config.yaml
n_layer: 10
norm_place: "pre"
positions: "rope"
rope_fraction: 0.5
attn_scale: 0.125
init_std_qkv: 0.0431
beta2: 0.99
train_tokens: 232700000
dataset: "wikipedia_en"
Each number is 500 + 40 x the weight over the matrix's rms, rounded and kept within 0 to 999. Layers, rows and columns count from 0. Numbers have three digits each.

# layer 3 MLP up, 1024x256, rms 0.0925, rows 990-1023, columns 128-255
481468454463481558449444450506501480548515515513464514471486518439510467492476530520486462549521493492494460519555477538547472467505484476491458476442487570532446509467502541488535435463527489544505547493473513514489533504565502502453467481552493556518475517439524520520464500458594445505517492528434456513534477524524464536493517556527534503406520471470468517558495525505536523528499
429535488575514465464506503552504457472470453537537512513524519572565511496482507579533492468540492471460590477511504509542462484481479521509538418464498500515481512551550540479512464497503536464500525461504443482502504507516410408543516514501511505534512501473557548536462453467548497549487523524427549522444511568448501572477517497473515505505556531529456522483521506511504481489491
502550518514514554478484557497456544497520585488477524539539431500501472469536489501492545530474493521494482446554452460466482502508501524395548498475478545497410472487577405493435409499436519459459502426468530517499446572476487474437449492508527505523503535440488528487538493522544494521498559529513542523463496458450544548506522551457525467551549524447498468525446538546510572481472
500426455536538539548546518503456444577497545465533493518523489493563483524499492554502612437490494498491477440423497464554476516432506498471499462518514451432543508515494498543434550464505498517468571520582516496520497463499486556558557437515495423554531566467482572490581500506483516448451519466389524424591460551467597523515506533500548480501481506497435502518517488534474523456492
452461544485500411540464465517494472491530415527487461448482518509489553497484452476474494465553511426532516460498487486514493509515479534486498465463519471516539455522542428548511449547503509461529559510549490512528520461490520526559479523528466527485498551546463506476494529476534489420489526451477466422518472481466483515497539460500467507550560520463576449514409500479468471461468
415444531520538448452526491445454479485507594451511504515553514466523521505549505534533541576467516456535439480501489530522433494529503470465536466480479507497509510514497492512487468568500429535459529543509421583500549494496460456421467476509495492497473524518528529449507526531472454449512452516444483512526463522537476481490502492485494469568460495508467525571420491520532548554447
450493537439499498559491429491478504465499467512506484462516574475480479431519526473526520556459540475466541468522581424457473502532491505523512502532520504494532486521537495414492464475509508418487450456519456510560463552536531524541438436493489520500542520474558511480522475475520505489498492486490492483545453500495436506432513533540496530497435555525442573571512468530506508535454
425500457442476522518513550521540447503383482501521510498414452510520425454495446485524462493516507534471466522494495484575475420467461507500515477390556509520535518424530539552479476504515525486548550562472464482447523564500511506483537428467510534519514494413476494461480489501564527538515565523497479462523488536433548457510521530442516517478508488508519522550513561531585483544493
507444527426482534466518462492472515487454503496570497510518594467491486450528457492535591450492520622539511505485530527463501483541473554482487588498502527479548517438495486493524486470495418474442537538409580482455539561500443558413517535523510541537561515468576487470506526506449511435407465503536535465565442437488498504542531481434536459537482488489453529483513503511533490541475
468422551463452550464505427500486416555538455494506578459524504483490550511501540541470471507506428515529536484517570444546578402492452430553529441490555462551530546490528521508540564518503457509496441474548491521465504532535537458518516565494481544529539542455492557466515523534481455501455535430429557434522496520577503552488471541520503557467498471486534558514458470434497547472490
502435501489525473564490477487501503509562487480499469536493514493499414541505531503508528440558445556543469524458447518513474449485519510468531462557494457517491468445522499440473411438471490440454443540526509553478520469516509472484498464418463472576541589411518510494516481500465482526500573470457481475475504508462470475469526496416462466477515552539485617533522507515466469498460
450488468466512488513422433510454407470528474497503524553525503510570452498526532459473549554449521406540513581442519455522518572395460467475555502450444457483454530480514608494428472535564491454538486486548360522486499481555506492546464544494432541571531507490484515495503541469478440490500543488465545526541481532521607505525464491461496481517495515477521524545504527424503500535518
481540494519436468479515501456445493537508515474420546619448576568551480475464523567543591475571526531519466513565466486470535402525438502560480426444456494418510455470497493480445502497488506532509494546554485473477528484550470511430482519460553530492484498490428539475518497568510525465477531487567459467459498476574526512495493563537509459486429447513560538502429548592536472576450
456495559463516499501481456590473522553556455492517469523521511575546465516521517532473506553496468531539498522472453533497464475468508484453438431475507411548469454531594420595447415606474434475480471516464537490455504569481463424560482491453498574540460522444484490523469488488475432530499558521476499506476475466445496507428500539555559439587593516424504552515482461522523490530469
505397524514521480571506498466403467533461500458479493538537518570446535513525569492533501447505561453498487481487475483462498458506479486566475444531475415553463478496443510471430506555559388497483536459540506579477552545545456493474510487417483510552555483483475502510527526471513437482485519485522438509450509436473527576537533497535551613439568498531501541474469463541521550538454
468480522519506573506504402558468497474465467440480486589516481431535431523480490498548490430458579476476534569540561522418512568544469561535490526548539510528525522507577430567513494498566517490497522494553527520501479540527498516533500537575560529476619512494522526404464533508524548412499470540544552481484470446523519491482519557477530462428473412474449511544505451608508453523530
570523483490592507483605457456525476534537478468462510577504464532538448504462508508501490541510555468469481455513484434401512436443551584468454479442505423498518493505451586571459462487443498504541486451525519447557465566540488486488487403498518526559502582473482511462517490534504465495489572506485540485482533469559468550476560537421449489525492446521520527536554454512509527481432
484463496502517493501481511474518463524544495554515473463484526521460493497513504539541550500511475517561524503493508486571432520481451467503497494436513528452455437552525488470476481472524509511547497540484448484514507526521501516487534517447455553436510518501511500505522533532519430520450471455525480466523406485537487522484491523539524571500535483522469493502536472589541445465571
500519539509520469498464477506528476540470480582498441498464512539564511446449530552491507516453456462489476549459488499473455476463536526496534534494557421449482509555557492471506479515553519504523458503447473487510472522534469437575479426551474485513490578543415489474511531510534461486508517489560443510517497507506509558538486480512552482519495473527451568526445511495480542548494
455498554408500521453504502524517492495576420559497544522497534494541529490494554459476442507529472516455485462524500504537515529519445558486505474485497494479452517564547504537483493541493556465547401569444494555473545540605478454544465473480490581486573521445521517508504485427509498482509515471475408468469470535521576519486533535546432427552584487557454497509478482515527510522524
555499540521498494573478460476463445504457469487494458469559533525543583505486546519448487443502559472538440546490518487479543520540506489499529467460520509491521452504544510495459515507526501484545493494538514570481551490530505464484518478435473429546544518458482565490456528437523456550453528470456494504518503485517488532483495568477558545532492460590455517509518549497495484535456
460459540466516564495471535491481486558529512508605541585497455483464507426479503473523518449478547443545512537494515504410508496462506453449558488435515441510429406528440472480546461496508472471466494505459513569479485536524479518479512504452492441626519489487427452500504591522541500522467504547527526429518443525549477485542562555550465533511461475483483491533449486495577526481492
466490514536520498570486558490499512518525558478501550464472533491512485490525537514546495488537528475529438536453465452437465464479443441504559401539499496487503453548549490521481462489462523558517503545462489472518513568484457428506517498457460504478525502500551475479461511520528512502440469559478525504503444534476572498568456499552545516461539510515470569467539480524551516496473
449462524466545423525539361463511443523516513510463487560473500523446493422471511533434543524496481544619518454505475535515536470489489455491494481552487523525603500517511483539463496528496550494491572503518466539457483497547565495434530577421488488482499547476521505467453500488523449493508454470504491478579487565482477488536468495556514525473543536502550518550548527540497491472494
491490507508483559367539498511438436534551494481546471469463461589537500496494515548428500523566507435554538528404543510474503470533531453534429499503494426430596460488567411444538463481457518394521527548483502552513437530510540498524498494407380566589508486445514494454444538512553474516545455466533549462549498547484506559448541546465480495540563551516555470573496497464494487512520
511512495496531551554421515493502554501505550463588560538567473494546454551557514506417504504526537488492451481396470486489434406437486471495503466473497484473496579542494506496526441574419554559485546473492448520503545490510493434468514532480497464562531492452465444534558529526486481585443537499457528464482500515536472652537494505520509490556513407507417487569485522468558490532430
485496454476490546466489528501475509499517471508586584508589502502487526473489455515468500479550570463510526465456457523498527534477442575457491416468507464418558482531504424432607502453418435487466484574511436512462500532552541408503470554475485526558530467490482477438459378450499453432461468505513535491523445507574518498525590497531468507556519508572546512537411466608587528507421
538506425488578458489519524495463495592449476495554456494482574535494502475497517515460469458455486437452498533498537496469452471574487459522585489473438478472522532493439471455513459462471518450474491548505427456503506451462465499499494447505516540488530509443549491526531475560574506520517544502508464501617450509499470557517493531482515543491549521552474570496456535508542566482494
486525472526542534521478556547478443582467559500476489524508535478527475431477513574523531475541473516516524478485433437537426473398511507457507510498572470479455523514526476517423489519446519505493545486566561540502415548484550480524485457468473549501573521537519485502549490496514489448485504515494533506475453436530483493506479562467488516514440527511500512491405528475532543499527
515434545525466490577509528466451486491524480500477396591521480517491478460547493456528589506459516511495461422522434559453455538533497528516505514479532543500426476528578463520537485500554533551494530490489400499466534529515420460529493519537490479522517510508484450483495488481498431487506431524498494438514483458509466528580526539461505541514504473509481486558491456603509464478479
493517496524525444486517491529471513501443516451483556504499480553487444499492544475457521463554451433431458528502570505437521489472481443498569515491498546570511495496487502508523510557507453440516471495504483466495485488507474486473488509500544545498570513444463468564506509510465579533437588525509468543466507489585551467542491436531453494508458465517504549529469538543478487492512
432521516457524428488435536555442428494446503451529498519571571496475539515460613500497504493574511527503484500480431533456510529528507477594566523441484516511396503448527481504461509450496499495549577532552504485600491508569482538518498556523519472441508481446486504435499470522516508527554512470541482458525540453503496532496461515470485513519466473584535491561554444519557456534496
438538504485444500514496572574505471576481496510551475484465552500490528505543541513494452484535506434570533463490578524441486466548494551480570441488462380500492516449554457523507484505511476526594458471516477547526527528488543548491460408495543504533474499495504487488481470518537546546532493525563550498542529479475539576513504473465567475497549484517487501459528509485533505579436
548469474490496560479401453488515455513510489457446443513436492573512504490496424429483521561527552427581497444481488528476476515473463504577449492516532505467482452472520507541458523550518551451561461469541441545444466530541498480574525512513532526558501546454460413534506481527461477562446524484463493469508427522532593541496492494498464490426508482515537520552487537516513486509554
# layer 3 MLP down (transposed), 1024x256, rms 0.0803, rows 990-1023, columns 128-255
453481478466461504535489484497550466548413563513507571534545481536505533489493487473462481523539518515503474467484471462437465521564494576534473498461498493517531422528506447472574533495499546423457499515521494511527566517453491488498532544514465482432549489430454565547503445456492494530439453513534496519552453463521530469558519495504521471519504468480451554462539484492527483500415
494454507511469458499551533520460442490412512570551475433452508521568520548426560511525463594449516481454527527523528512534475488505566467428475541414461529521572557499455530564522453497476457536524463542480490569445537452489545507522473465526525540539430461533480532500506446523555483526528490493497489635456462482490524512522555498507536519421490479510495523488559537437493548480444
481587468442544474545489622532489542536462550485404568481513492527452538552520448507524488454526410484494435493476489426537434483465522462476432510478472434505486544492506448533494584553519546508535511562431494506521507457543530520511461494504484424504460548452477528422492509521500542514499580483543448574443513443467521454508427523488547426482514526506555473447474493490485519527533
492484492495514565564538442496464453489479424522413512543461545458455519551473510575487503532511494510510494550531517510555529524518501460517464511480465579468465467558487481481503576469466536521441515487435427540481524471478521531528518458508468512510498509553509418474472538379504538476452499523488488532536480553543525522511490461593445470521512569542503523469501476481457581480498
579570488491479486571498559502507538462505505500536472499483517523488461470538486465505467508443512446524536442569565420486485571501559518491493549515520476502456472535487503491443515452505532514510469493487476552572484478513484528489522526497463504556479525536493516475501491484553495470479470415504458515454531525494492435465501523524443543445484519449499480514544477512474476450447
473481497466475476503500498478519531499491480457487512472545493495524515487527541455553486429531506527546413499490471517503491463470509474471535457489480530550521494483515515521445507542519503475482543508520492501500554486435519435514439505510497500480545434532582540484525512569419526542477475525503505555449520611543487458490530463533510448522500509498538483561478538514498510514526
516513483525510517492583462513547553448446529495530492516465534513452536471511483499481418567498503451466515582521461561492529580479503551467454526560531555501534471530567500456535498532531433499517474529446473560538456456463534501494501520560427475436547523492506515451467489497461478513510426496506530513537434475477454502466553495454488555484545556489455443493462452501548499434424
517549486417539451454479500562409514486482538503447419457460476543518532565499496520493498516532498553470566518460485501552478528531429431497549443521484487441519591505538481436470561475492511493552440551534541580496494513511487527499412474521472469531575523495489458548482534460508492520507519499534442478463462564508451489536478521530503500579556488585496488467440522529519472418495
537472470498510441432500533521437534608476487416494563482428471479483538549560459506525550547543474502479509491460531528483518514479481533535442543485466547496529500479486516505536513485520500508477466472459501407527519477462591504567457525500526532507529526419538463519540549520357455519555500474565462435538481478548477522437504466523477524523526488569449477460412522467517577489432
463497451450495468494465559576524501589565535544541546528480514475490494523560501467457496392539457469434505505406530456499479438494458544475510492505461433497530555526473459548479429427449508495516507481564484517572504513433511495441491561418511497472515540453468567447463527490519523534573513417488568487525542595502501495463524548537528465541502497552536486520478432487452466462466
582471549507619477567547466493529493529524537464500391544483461526517468537475511493516486485467568510502487407465458532525510488442608490511490478547484457433535544449412566479477504502461397487517583519490512432481497544519502428508484475479519551507492520534504539474494546553423515527494483470469540469558495473499548440520566521457527531427459523498495569437522527503564502473558
500455519496462541501482524492549513465523469485543494533482470561513469517446452463563521428472529484534505497449535481497550557458590480510516558454516541517466455521498450528451482559576510453495463549496504462511441453473473548446543524507477557522499515509491457477508481516458481429520491432491505509582468518512575484469464571519461539523470499590516486479418469526505480430553
485526499504458572520507576521558410500517554534501443520515514511554535478497525513462443501493460474402430533518422573467402402515468484535503510490522412514513493520437551533497522516451471482478374529471521516524535473505512471518583513489491493517428552574530480605483448451503530532535528552481485495553463466499484408434551562437493459453495520475485521482478465459566465503485
410564553538480425459506563567491503447512524430507508462527553526506481436482512500478484397436481561496548553507482471506480393489440461518506536458548519584530506525424600525496489534500443525470495543479497539516477496498543521464518516559489534509545491486508500461504434480489432523486464508552500619506572487466493493538500492466574546505458532461581545478481501526455437444486
527483461551492455482524450476494568485486527473600455472507452504562513454564536557487485547527579513498515470526543564501545445513509503447479480504425481429484465476480547531422512504535499466484529529521541481472505427461396501521463552554541500482521433595495397530523522541526507524489444544506515518511483529524518507465522551471577518534521440458474504534502423474531449486465
460517441509511468445542545424502516534509465572515500511507561543512457531520472500493531395535524461471496503525517441478558515514526477493519473460458528477554467521561515475469491527471390518449524501539505524454541495480466576537491411522508562470495497491527535452498522516437413393517478506573394455562494542534541518461479511457550551504583502522457494442463491443502574504540
498530512489498396483568505430512462506510522504451477517477461452513534436446520500522530508507532485577571420547455489531550516442530538502407470492482437466491537470498540533470488499476509515607499503568527490566479492391496541562527454575518544563482457520484506427477477493420550516543497477484495522490472541536459441479530464443491527523506439536510545461511523482516478474531
481444515487548419495509509540516522523529504428439534491479496456495525423529558581481515549475489513519480541410513551507521488477572535504522579528493513490494479484526538501493490508486497517524454500502474509515540436459534456551572498471477470484494433454445494478529543497492498483527521506551452551504490495532441541480514492527492461502514463531508550483547505460519522479511
567430587355561465521529497515514469486553541465500469516486454482469514461482530426519485493470503478495481475439452496521519509486490552486513487573596537449473575544422443511472532517477503523535439559486448514460465499473507543454470479506497549478566453506462467560537477496499477457513563501498470541440492450445469412513522431483440545477503546505453515539427442476542493499527
497468568432458410454571476517526576540532527514516548505491567465505514565502547478536477490475505481524519534456555481535531554491452585514481543474463419528448542527570556577470467513553536556523462475476473501520430515486465482499458465429489506487494533505544505491537553411447452558519524420478461470488457461606484494462536457510469579467519523572410448510506451522531400432543
536535542505522540483520484528486436497507505467444523488473509483489561527572523447459497520473516523504506432600514432469458548497507459494486443516459517464537514495465426521497525512531512519478551573441498483446477485461526520504483524470538511459506495538512530474535481494476445546488532445503520578479450552496518460479509474513524535499502465468447492476520506492452429521488
509535501497455530526520602484479533510587557460507580575524445525502505424538517450564567481483480546516494527533572526492508525546479457416503487572490472501556488513517509535489450528491464561536499431480492523510501498505459549513588451436459491478512469450540460490557570478513508558455434512464410414425440551484511491481566482451543445520547463481533463553411517527516510486509
530464513440543489535532486489444460495571500469544570514515491557482477546550470472538550474540480491457517492521401488506479521502527469482514434498488499470457504516512456467511512527587499437514546539473522498495407603463511466502525522450504516531543506520595460538509574544472493536480495434369441503543558509499527496507481511457595556405514441491561490500504535595465522549551
464496440392460448475534563518571495504536522459482493497542455451514514507586498567526542508426506500528487486430471490467468517506513483476459497503513516507469493551512571502463451480482508475507492504501511461460529513513460491530590487461472590578477532564556565465574501486450477534488499525457523494575414460497447488494519460498450507460505544479513547466613526489508550486441
548523497481505434487542496504489493595557528471512440511577418514450515532481513541520489511429526475484578528573600533528520528522488415480538469487500536513529445525537558498541527496519545567508444505542457531489409505540449567506461453538466493525486477532489497447507543553550497459476503448480463396471445545559467470517436407488580479496501416537564468591479486481553534551443
587514536493511471486425434475495485524489579524454487533495448486502610540538476491526500493536484503523529477486477547499463502410529507500497506463420447493425504511447477471444526533481484523602455485461517469486449527465528541495494512532448389504521470510532495482416459534409491530467516511432523361546546527518481510426427508497618492492524485457500439556491561512479509513438
498556470502532555469511563541564513443345493548497521421529551507534469488541397472507587476607421491473536573519413485575467454395518543539480435459533454568532454459490458454517500444483478505453441538540516558408544497539534437479533463433580510478471544432437480534511476490564584515436468489535431402520433506401487519540451515536534438532460540556520517471517420451561463515584
473441528497525546490510468465550504522459503477503451516482475525507454516507498464538474473463486472551536531432486496490553445552510451403552582594516516512450498566490462513545491514492521506483503480514460563434460533517493474442478506508489535600539493479458460442458531567502418480525514465494486608471528476457518503559519483506480509542483475506476442523555473496455473479498
504483475492498543494504511517439544521538498515490464548497466441484504551515529549453485507447464494522449474435480482557442541495537493497502460480502499491438563517511599528465487519460565507423440457507614547547435509525458496539511534504449439511551497505506503565549502509460558502522527543513567520447466508504472436456509477517523498476470488554519476520491506507508511472499
526463422453472498519519454505475509561514560511484524583515513448491493464538499495503473479534482533509510475563535443518483451474485564433434542496503479528542495521540514510484528543539503488526479461509535488562560536442498526465567536542540541475504548463504539532422541554441527533559514546491547509525489400529482402484598459485508468473475478497482470498479541494536559450510
507527556477477434481497522539500475455592474540455473465502488510468545544475498459482549522534488485559480440523494568557493569509497521524455501491540367455510506478476453487589500484477514519580469513512522475441451482479463528536488480485535483552487479433547524512446563496511518507518546509517510593527526538453539470496526521579508468475516525471461552451469532419503553469515
521548508478455520521413478521486513428487546559559466447434483507506523460488531498483506568548537536495534490497500476511505524417513490593545527506548434453423486431505494449592483481499565507539438561554509513537498443492503483497524479443507501540517519475457502490501521420489519500485463594465455428493451518535452552541534557421503538478502577558481538448476529509536488538459
517545493595426524585520572525524392489494447544489457460546515458477517529499545546454409511522502450557462494595571490478498505541486490454402533404536534502514507505471423495487533533462473442523483533570483432455470552495518475531495491507516515519421455451468471547463420523440486581536525489555507519416493559521505466433523520454583475473516503459512476540529472458438510481545
492434511536497479485539449429477488501465542505476476478468558464568510534516548479496564484489475465461526524600522543499555493493557483452476516516547574519501486443446466484531496510379503462481409515483566608441477477514440437469464435564478485518471496454502507478477464559534543478543456530504579516479541481504513535484487477566473483543507525550554523507493545587601496543450